Part of a small language model's weights: 118M tokens.
Each number is 128 + 24 x the weight over its row's rms, rounded and kept within 0 to 255. Layers, rows and columns count from 0. Numbers have three digits each. The size before them is the row's rms in percent of the matrix's.

# up: layer 8 MLP up, 256x64, rms 0.209, rows 136-219, columns 0-31
# down: layer 8 MLP down (transposed), 256x64, rms 0.234, rows 136-219, columns 0-31
up136 095:180154123122145112102122151110149156179104116122138138151132093115073092103125127094128105170121
down136 094:147175099119128128155110090142152110097104119126157111109100132137171112146160173123113144148060
up137 118:085140113140094176145114113120121137103126091120144173124152117100126126120127099150099157165095
down137 118:124108123141100198112159120168129128128141168124113104112135110177100133125159094150121146123119
up138 103:091087080107149122157107084122161146163112136113159143122170161118145152141142110115098091143099
down138 104:149138163177102161121117106156089108109181110154140129114126131139152136179115144170128137132173
up139 088:109113096135115116168114122181118153135146126132090131154094121181150085181088137158162137151134
down139 084:140121121135147144129120130070131079128121109140170094099161082099114148114191109110153117115155
up140 094:107138150114117150145167131120135091165161137114137145162162125127135117095121154133122123095134
down140 094:144165068124098118120132117149111117098102091135143147153101110137141149140124135133135120153118
up141 098:127086118104119109136170151136158125103100077139151158150104116132120113104107104109138125137087
down141 095:065132097174153131129106144141092143141129161116140130110120112070116114156087135143151123119127
up142 097:123117103093114115129123142141132160100087137151112132088139142088087082093138129144155136104150
down142 085:104103193092112149166107169099119104116160138156148129118122075112137159123154112115108125172108
up143 113:124165107148148138135124131091084107123138122071141128123177121132111174160125110117123127135067
down143 098:081083128106161131163103156127108104113113122137111128151164145134115105144136132111123141132146
up144 101:126097095152137165131066097125133093154134181119134113146151154128120125124125101106119076141124
down144 095:156137173148140087096137155164097149108119135117163147108107168114130130099153123170137156119146
up145 106:132154118144100111155113121108118099078078130182119137123141197144142107142112106154162145168148
down145 110:112131145127190085111115109167149123116143110108110150114141114127115112118134103128166123086153
up146 101:107107140123104197128099159143163135103120120104173086127139140130143111140119119162129142168106
down146 106:115090140102133151112140056128129151125138131104103150086099147150103132101106109143121134096182
up147 091:141117108127083085142112147115185160108136138149109182138147107098166147092091128139125154141100
down147 098:121141116141171123100104139150121118120175093141144059137091149142115128101152112121124133087136
up148 097:144117174143098137122159150110122130167093100145108130147147109110115153090148117145104094149103
down148 088:126078102102171182154096132121097143113141142114200129138088080108127127114120111144152160093139
up149 097:142118193136122109158156098136141092146121131128144076121117169088127125133145150134096160101150
down149 101:172158103136122173123077141099143091144127138135129144110142144124140107136123159133107123138106
up150 096:093122123131106146144164107132121126125139163157108125125151088118173131096150180121155128129126
down150 095:145134098111098103122089129148140143109147073127147128144088160144114082131143136119132121116094
up151 104:109141118130146103162154150155137140126141137116178111105137113136111116063106158127171134155095
down151 098:152170119152145146129136117151149096166122109148103141115108084093129157143101139126150140132109
up152 109:077138146143115100138155087142110134166141164118120133130113125106118144120149147128107120122134
down152 123:134125130140186168102118147097116134094112137105132116106099120142081132137114125125106148140114
up153 105:122118136133107133190135090148109114196115107119156117078150166131098129131157125137117127165131
down153 100:158110100144094133134173089137137083161172119123080128134146115171112135160125143129110176146095
up154 096:146145115142115125141124156091176195104122157139083114098140062123146115137135155112117116113137
down154 091:154078173100131159123152104155096119107130147123169146133134151084176063078160161120132106170153
up155 112:123124139150181138129166102151134167137150123141138095116112146156166105104111091173139108136093
down155 111:133135102138129119096130135124085132153157108153134138083098098168094112089108115136104143142157
up156 096:115143097088129078147164185104132111137132192134111117140110151114155105088122109120185106160131
down156 097:143150140141169127072099137142110108104130105114149161122153104092133159167119071103088099125160
up157 107:143143156130111130134151148096168109169119155134170177140113137088155142137102107114146186124062
down157 100:119154097157107142126119133172112135103109173153102122117151165151153129130170126101169138090114
up158 105:133126148137078108122131147176168123084161130111188130159091118134140123114137114121158105123135
down158 111:135165138145126130089146116179124154088141097143100136145134114121132114116145156123104155153123
up159 091:160156145126118186120106135129109159125136155118096142129141100124099133132146080131191106105123
down159 098:091148138133116103161102145155134112141134141150126105159102082106121101130149171101113157115139
up160 090:118087100182135107155108106164132111102111149107078107121135086113114120128186130135134161143133
down160 095:130105162053144167099108119123137152095164128128176109169115140160115116127106134122142118131165
up161 096:161159149117108100113105148149117146109113173147148120120168123136148125097148177142135111120124
down161 091:086110154136131140080148152105145108124132121133127151183089140141104087122155087137135135137145
up162 107:136170138114090137112109161078146108137137148153166129190109148128119151131153118083122123096121
down162 102:126117158145132091119149142118118148172161117117085154117115126143100127129096115155181161150088
up163 097:104136108100150160117150140109126147083165161111120104115104158142121119122145108128125153127116
down163 105:128152127101082119129069081139100146128138144118103161143138109143136146129106143154159115143153
up164 098:112129132122134115156132152171091120109138153139086135096121155118144114110148141189128138142151
down164 100:095123131146150131126146124119138131147099122118119159124123158096132090155128175139111104120141
up165 098:156133150125128151113116103171143115066087165160116112138098189129149129126112141142131119138122
down165 110:161111115102141140145115167104095135097117097099154153145146110116103116175142098150136127079116
up166 097:134097107106086154168099148143144133108124186152142133130146132136139091115138138106127152118132
down166 092:198122159150134128110122162115146101138103159133117064115118158153123130118149114125130166143114
up167 100:076137142132106118118157143116167131112141154101151140146157134105141095127123120118129149089112
down167 099:158128111091134128124109131122128083116135130121177128126177100102171141167121105134139151129145
up168 093:120169105123135134178118179134138128155106122188101136115147109129128138065115173134092093146141
down168 088:095112102089109105084149098108151153114122115154135141116138145114147143183103104132105137107113
up169 103:124093137144130146122075123132110114137160155108175141130167122109139134084165116156103113123170
down169 105:106145095089092112137146173121140148080125097131103144169107179080128146135111103132136154134113
up170 095:134160124119165129169160114154117131161140130120109097078145151178132102105141115127132116072129
down170 078:135069118146100090080111145152162127114111146161167111124088111103109167149110112111110157139113
up171 098:188141153145124138144151092128171149179135146147146156099167125111106120128126100117119119154119
down171 100:088128144145124131126134141070130115082129095102119112146079155124110127089091120120100146112091
up172 098:050158108166155134129136171104099132099139115112113111135131149138104149153147120139116177127122
down172 097:165133123120082143102115125123179134116120146141147148130088120124170120145124084178135117146105
up173 091:127145093145146133128105152103097134164137184167098107089119104110153160129116090120107099113082
down173 095:150100157110118112141143130161167158100117082119145126071121101132146111091121139124127164129128
up174 086:133142129096119115148118123142127128095129133059128129135167129131067148143092189124132145132117
down174 082:126125092163164118112169163139107139196163142174131119116096101114129143136144120090120151133136
up175 098:146123123135108156090108161128166141114124150121113119130209143117123071096147135117134091091116
down175 104:145132133121099171161120101111105070105135102102159081125140110130138118145092126103103116145146
up176 098:096101101140146141125103149119166132134140075155133122122126139137086122086077078101149149149102
down176 100:137157138125116157106095149162119090113072149126145163122130089122147118151137095165068179123138
up177 095:115111112164144111150126164115116094128165133128101115130121128095131111109148119147142136132116
down177 112:130101112145146103102147109150176147155127167149121112156123128171132098179100127130091149136165
up178 095:139164131141110158135138133129133112137086144101094146172148152155113092136090101103067137135103
down178 102:100148119173126118094134133100127119113124134068127164108125149146106133069123145118135091126122
up179 085:133145141142113134092139120149139133153113101107104150114120132119151123145187150122103132117140
down179 092:111076133087162133111156127139071090123146133116165109134114119130136114150116109123118109128119
up180 103:132085088100127143156103129122113109145134162127120109148111175132155147134144137100147061103142
down180 099:188131100135113107122114118173129162143162109095127130128134125150150167121121114140113165111108
up181 098:129120118109121171118151133127104106163136129123147124078124131181123158104111112142110163199139
down181 089:130173116120148093098141111119105180103098154102098130120117158115096108103153148113145112106101
up182 101:126100130167150160130178159132157110150167151140136160171136124070122109162160124140107128135118
down182 113:123118187092118089090133093166124116120099120095131107098113096163163126117169142131150073164125
up183 108:117157101089160116161151147132118199111124144129098096096120130136138109158147069157111170141117
down183 107:102158135122103135129102101139130146087116137143126109129150127156179150077141137158063169111122
up184 107:098165108112156163140129136104126125143088098108139091172121122155135113076135131134146187118165
down184 092:133183096116113174179116109141178166126158141136110126124106101142097098141106121138158139155132
up185 097:110111123144134154098132098107108146146088151112152145140129110155128125092179139105149128123156
down185 112:155154134109141149123123132122127145128098167122078093169121101135147101115124164127156128116124
up186 101:127092143121110150156166068140150134098125129179162129078116152138116107123113137118174078120156
down186 108:156155130073091133146139137147150133125098101103157137135127125127146094110096122114119114126125
up187 109:161160093140102152118113109147102148130145117183146157063123125137136087114121127147099127111116
down187 108:134154140115126155116118171133092109123099133104070136131145115069132185163121138118152158117125
up188 101:183129112131121139122139125104137130131126127129170156077143111114109147116119097133127167143123
down188 090:110083104097160102119093107108146152114156154137124121098137103117111133114142108118146121117118
up189 104:110120165136141138119166096138112152095159121129149098102132180156123138121158110164071138134077
down189 101:111157154158142118165116163138139129138098148137163156092119142154130146103125125131160141161111
up190 098:073138093146101120153095123149126153159147106122102122163127132063117103154127104139172139153121
down190 100:160126140129118150090129115137095118120148115132142135120117150153154148112104179126172152144063
up191 102:110140161108141101123157180137119150142146118136132155123135112139105135111087139127139103150111
down191 109:155099133119148156122110109085129118111117162104150114176118152174158120143147139154106155137146
up192 099:116146128115126114154162114109115179152143125133177119114145130176141124112141107116107130103149
down192 091:154137136097158129149116118147100145136136167146062137083123138094132162158131129144129113157136
up193 097:129132200136104123086104159160154126082101154099126153118128153141141091131131089132119119134093
down193 110:150102124088119101134128133128131137102119163132134136181098108153155154115109153115139144163130
up194 096:124148128076161071161135168145204136116144085130122141124168137150134097116135169123163157152135
down194 114:148154107138160138092154128118136106161153107169134063141133108160112112151102129130167108125136
up195 094:117157119119186128129141131155095138094130136115142129169139146095101149111145145106098136176122
down195 094:115145133150146162149129099127152159141091124113122156127124118104158150134116126153094134100144
up196 104:149152112141125122130141134098100146139135145128135128120112177108136132123159151181136127144073
down196 103:126108153113119106151124149074119140074133135129123084122131126085104141142131113122134083136147
up197 104:123148144149124143164135095073141108136112164146152150147154085119166131101125113153135140139132
down197 103:117140138173163117088169123119152151135128133155138078115090148147114118130127164122106138121143
up198 105:138125099110166138086141098096131111143102148121144090090105166149118084142151109130161095175161
down198 102:146096150135106172111145097113147182114136120137169160120159110140133148133083169100143176185113
up199 102:127150152090104160094148130151153122119161129144121133143115165136122109128150115157135096156088
down199 121:150144143149134116121153191156139153133166098104109115115100161146137112114146106127148138119130
up200 095:119119079105142130133150145102138085116104144129152137167160109139156113161116092115143120151156
down200 087:133122098095130100132095161126103136117072138119173094097136133137089150122099168137163110106109
up201 101:133112183136140153175130123155088126144168100143144102101163090111087117117147131130158097161154
down201 094:128165125144115129127166173120112147150128124131122155140104117119148149110181114144134125140085
up202 087:103112154107110117159099126153092140123120137129152148154136104107092113127123187128134126092108
down202 089:140138121111134189115131126086093101166147119142162103131084132113147109141138094141104151138165
up203 108:065143142146173157110142150091125144095119148139104114128074107122160107091099108086148099115164
down203 103:099156133141147084127168181114142114145089156133128140121104138123159162131121120120145184128121
up204 109:142133116141124111136116109143088090110172127160206192123123178108121140112137131101096111138152
down204 107:121098064112160105097128135125133150161136076160168098114112116109100154115125143123129121130126
up205 096:139105162115116157145139140104126124120169129159106131162132149162137130105107139103128144176118
down205 109:143136156077116120127144128149128125186153136179126103086139114107143081137117167166118147099107
up206 112:123128134108090126148105126097112124162142128138168159137142126113123165099138118153149126190132
down206 103:155103087159129119089143116125188129090123140126107125135124124130142109147121142052124095111068
up207 112:109109145091167149118121131159107090095139156135110095167125156142111139129148113100072132139136
down207 103:085166163171075131128163158112113118120118116118139140133164178137115131139111117109135082119117
up208 104:127091098139112119151172130103125128106100140179140131122107100152128124082178165134133147101140
down208 116:126154108106120092107151147169131103135134111087149134123144108156129134100100128160133147099181
up209 103:154147130104111123087149117162154119098114131165132154137078130115167113141181125156128092118117
down209 106:149125142168135125122090127116116120173087133128100109082123156151171146182142139117112132188142
up210 092:077117145157101119137129127144170122122107150152148124104124129118139171136150077129126091126199
down210 095:137161141153144164130121108159121117119112110139111148115146061155143101120187114107118140140140
up211 101:098139174152125132192138114171133075148123135121171143155134148142070155133152113122129111133135
down211 118:148122168142089105117108097119113151134133115122150126125114130153164074150142138135138085102162
up212 105:112117160155124135125168132155153122136111156177156125107112163120097123091178122129099162140125
down212 112:115093099112132119132132120106145152113133133152106135113126160134110138142123150148120138096152
up213 093:129110117159144115083146082147124083156128132148136153165091142150195117129136116101147131131153
down213 096:157159121145133182174098142124152129141124137148145121064128139126147127109143180147120106124128
up214 098:121140113133143135176144105143130128153126116104149136148114119117129133150116150112128097167147
down214 101:181154082138136103104138138139100135142115187121105091162117143103115105105131138163159118101135
up215 093:112137115132147127145160099131167098140105138089120125111136117130116117093077145095129078173125
down215 093:148100131115133132149122150150074116097169125135119101108118087111109138136149137154122155112112
up216 108:120132137140158103126130124113156116124144147178145124134134147082135109136201153116107152109132
down216 105:150121167148074143125084146078129134135116123134122126131116120107083146129166107117209114085136
up217 107:131088086112113147116097107151118160080145130164167116165092165127148112110097126098105126135127
down217 111:117076135132092115122118098136142138116107165110138169141097135141124083131115142180118116137162
up218 100:092139106128153121119156131127142097144116139165153089116137137109123108121131096163159088134106
down218 107:147183141087121162122138145108143109146100123113144124161137096137146123125139089106148100150121
up219 099:157170136159123112157128099111105093140173163145121143156114145161148144133131134142110143116081
down219 095:095147126108137113114127133121129161132086106113121083123182108168107131102097135145118175096182